Weights of a small transformer language model.
Size: width 256, 4 heads of 64, MLP 896 GELU, vocabulary 2048, 6.84M parameters.
Architecture: rotary positions, biases.
Each number is 128 + 24 x the weight over the matrix's rms, rounded and kept within 0 to 255. Layers, rows and columns count from 0. Numbers have three digits each.

# down: layer 5 MLP down (transposed), 896x256, rms 0.0324, rows 891-895, columns 0-127
# up: layer 5 MLP up, 896x256, rms 0.0421, rows 892-895, columns 0-127
down891:129118141138116111086065147132119147123111060127146139102101110143154179128140100099095092150096140126146166123146142105180084152117109132033119137094138160150156131141114173154092154164099115101181140157133137084161111142164164167150144140109123099141121109117117118106135110134116139101146136116168124113160117146124132151125139118133117176151130092118127133140141171135132128154104
up892:138121161121164133132148148131138146134133110118062142114094132120108118149146089119114128140100111148173159124063179095135152127199113144160144089159121132106125113132153111110140136118116131141160121120104096111126129138121120103103106134151158142118119126156123126109118146156176147122116115129138137098124099166143113132116149101158145106089161163144130095157148149097156126150108
down892:121141119126085111147157134130108148088150051121139172142125097154155149099135134124162152153139127116059106133147105181115120143140119135118120135107133136133144161148137102128120120140142088139119128141069127165140131119120135123137148162167136149142148096155121148128179143096104128163107165140088096126154124117107119099127118128141144114146128162108103145081121120107134133102155
up893:165111132071084117131125137144178132150126118136144151150114137137071119118129135112102123127103113065120092107129130071162130137171115099113156115164119141131159112129130150115121139157103122142123117138119118136128111114132076166127129128125152146132095102145112134151122095144139094144123160173126123096121133181141165112114120121096131102160130123080160138124128099099163080144155
down893:139113116153158134154148178080083118136135112104159111138155133121140159128134124136133051149150148153109136138135098138179135122095118162114177145140109103127133172128129145156128141097167105118128172132118140151184147144169158126151157147133097120158127154170123136126131133154126112115151112121132142119139151127101141127118133115145152110105110104136115147106068151155133135095095
up894:181151130110116138146115109116115169140127123159121114159134112158148132143143071145134101134135164120151135146159154106125163119127090106135132115180132135137128142127148108120144140113121106174109124142089055085121114113123126121147143089129157161153113155126105109145139118105097092097154118132135096119120144127144135159082123111148126105094125142143086099135112109109159108131070
down894:111118134118114102133134104135126127139123122074130111120117148105101122119131127091145129158114109123069124117132131122128133133115164132168112146099148127125164112102126140155110109128115147098149124084124158136132157140138124120085156144135098122113143085101143125119134113117116176105138125133168133104116140160101122127172134100133105167147123094091144200117132146127128173119159
up895:141140152113140108130117185152110109110153121139080098102076106107119125109162148156124106133161127151152114125135174140102113146127106119107139146119123143140130119179148139142137135113109130137141128128146112129118105153090107077145111097130149141123131132114121156134128119147106121117080133136164141160096156161100125138125158130148160122094134139151122121137076121122139141152143
down895:106112116163120141137132160136134156129108110089133105111156197100104111136126136095112151077114115099137126157131082161095153141126121140152113136156109111125137186124136125099132137095158103124129133081083135126120133102123119131144129194140097097143112105126119113123105078119115126129157138118093134156116075090116115114142144057114103104145112131127157131122135127154109126118115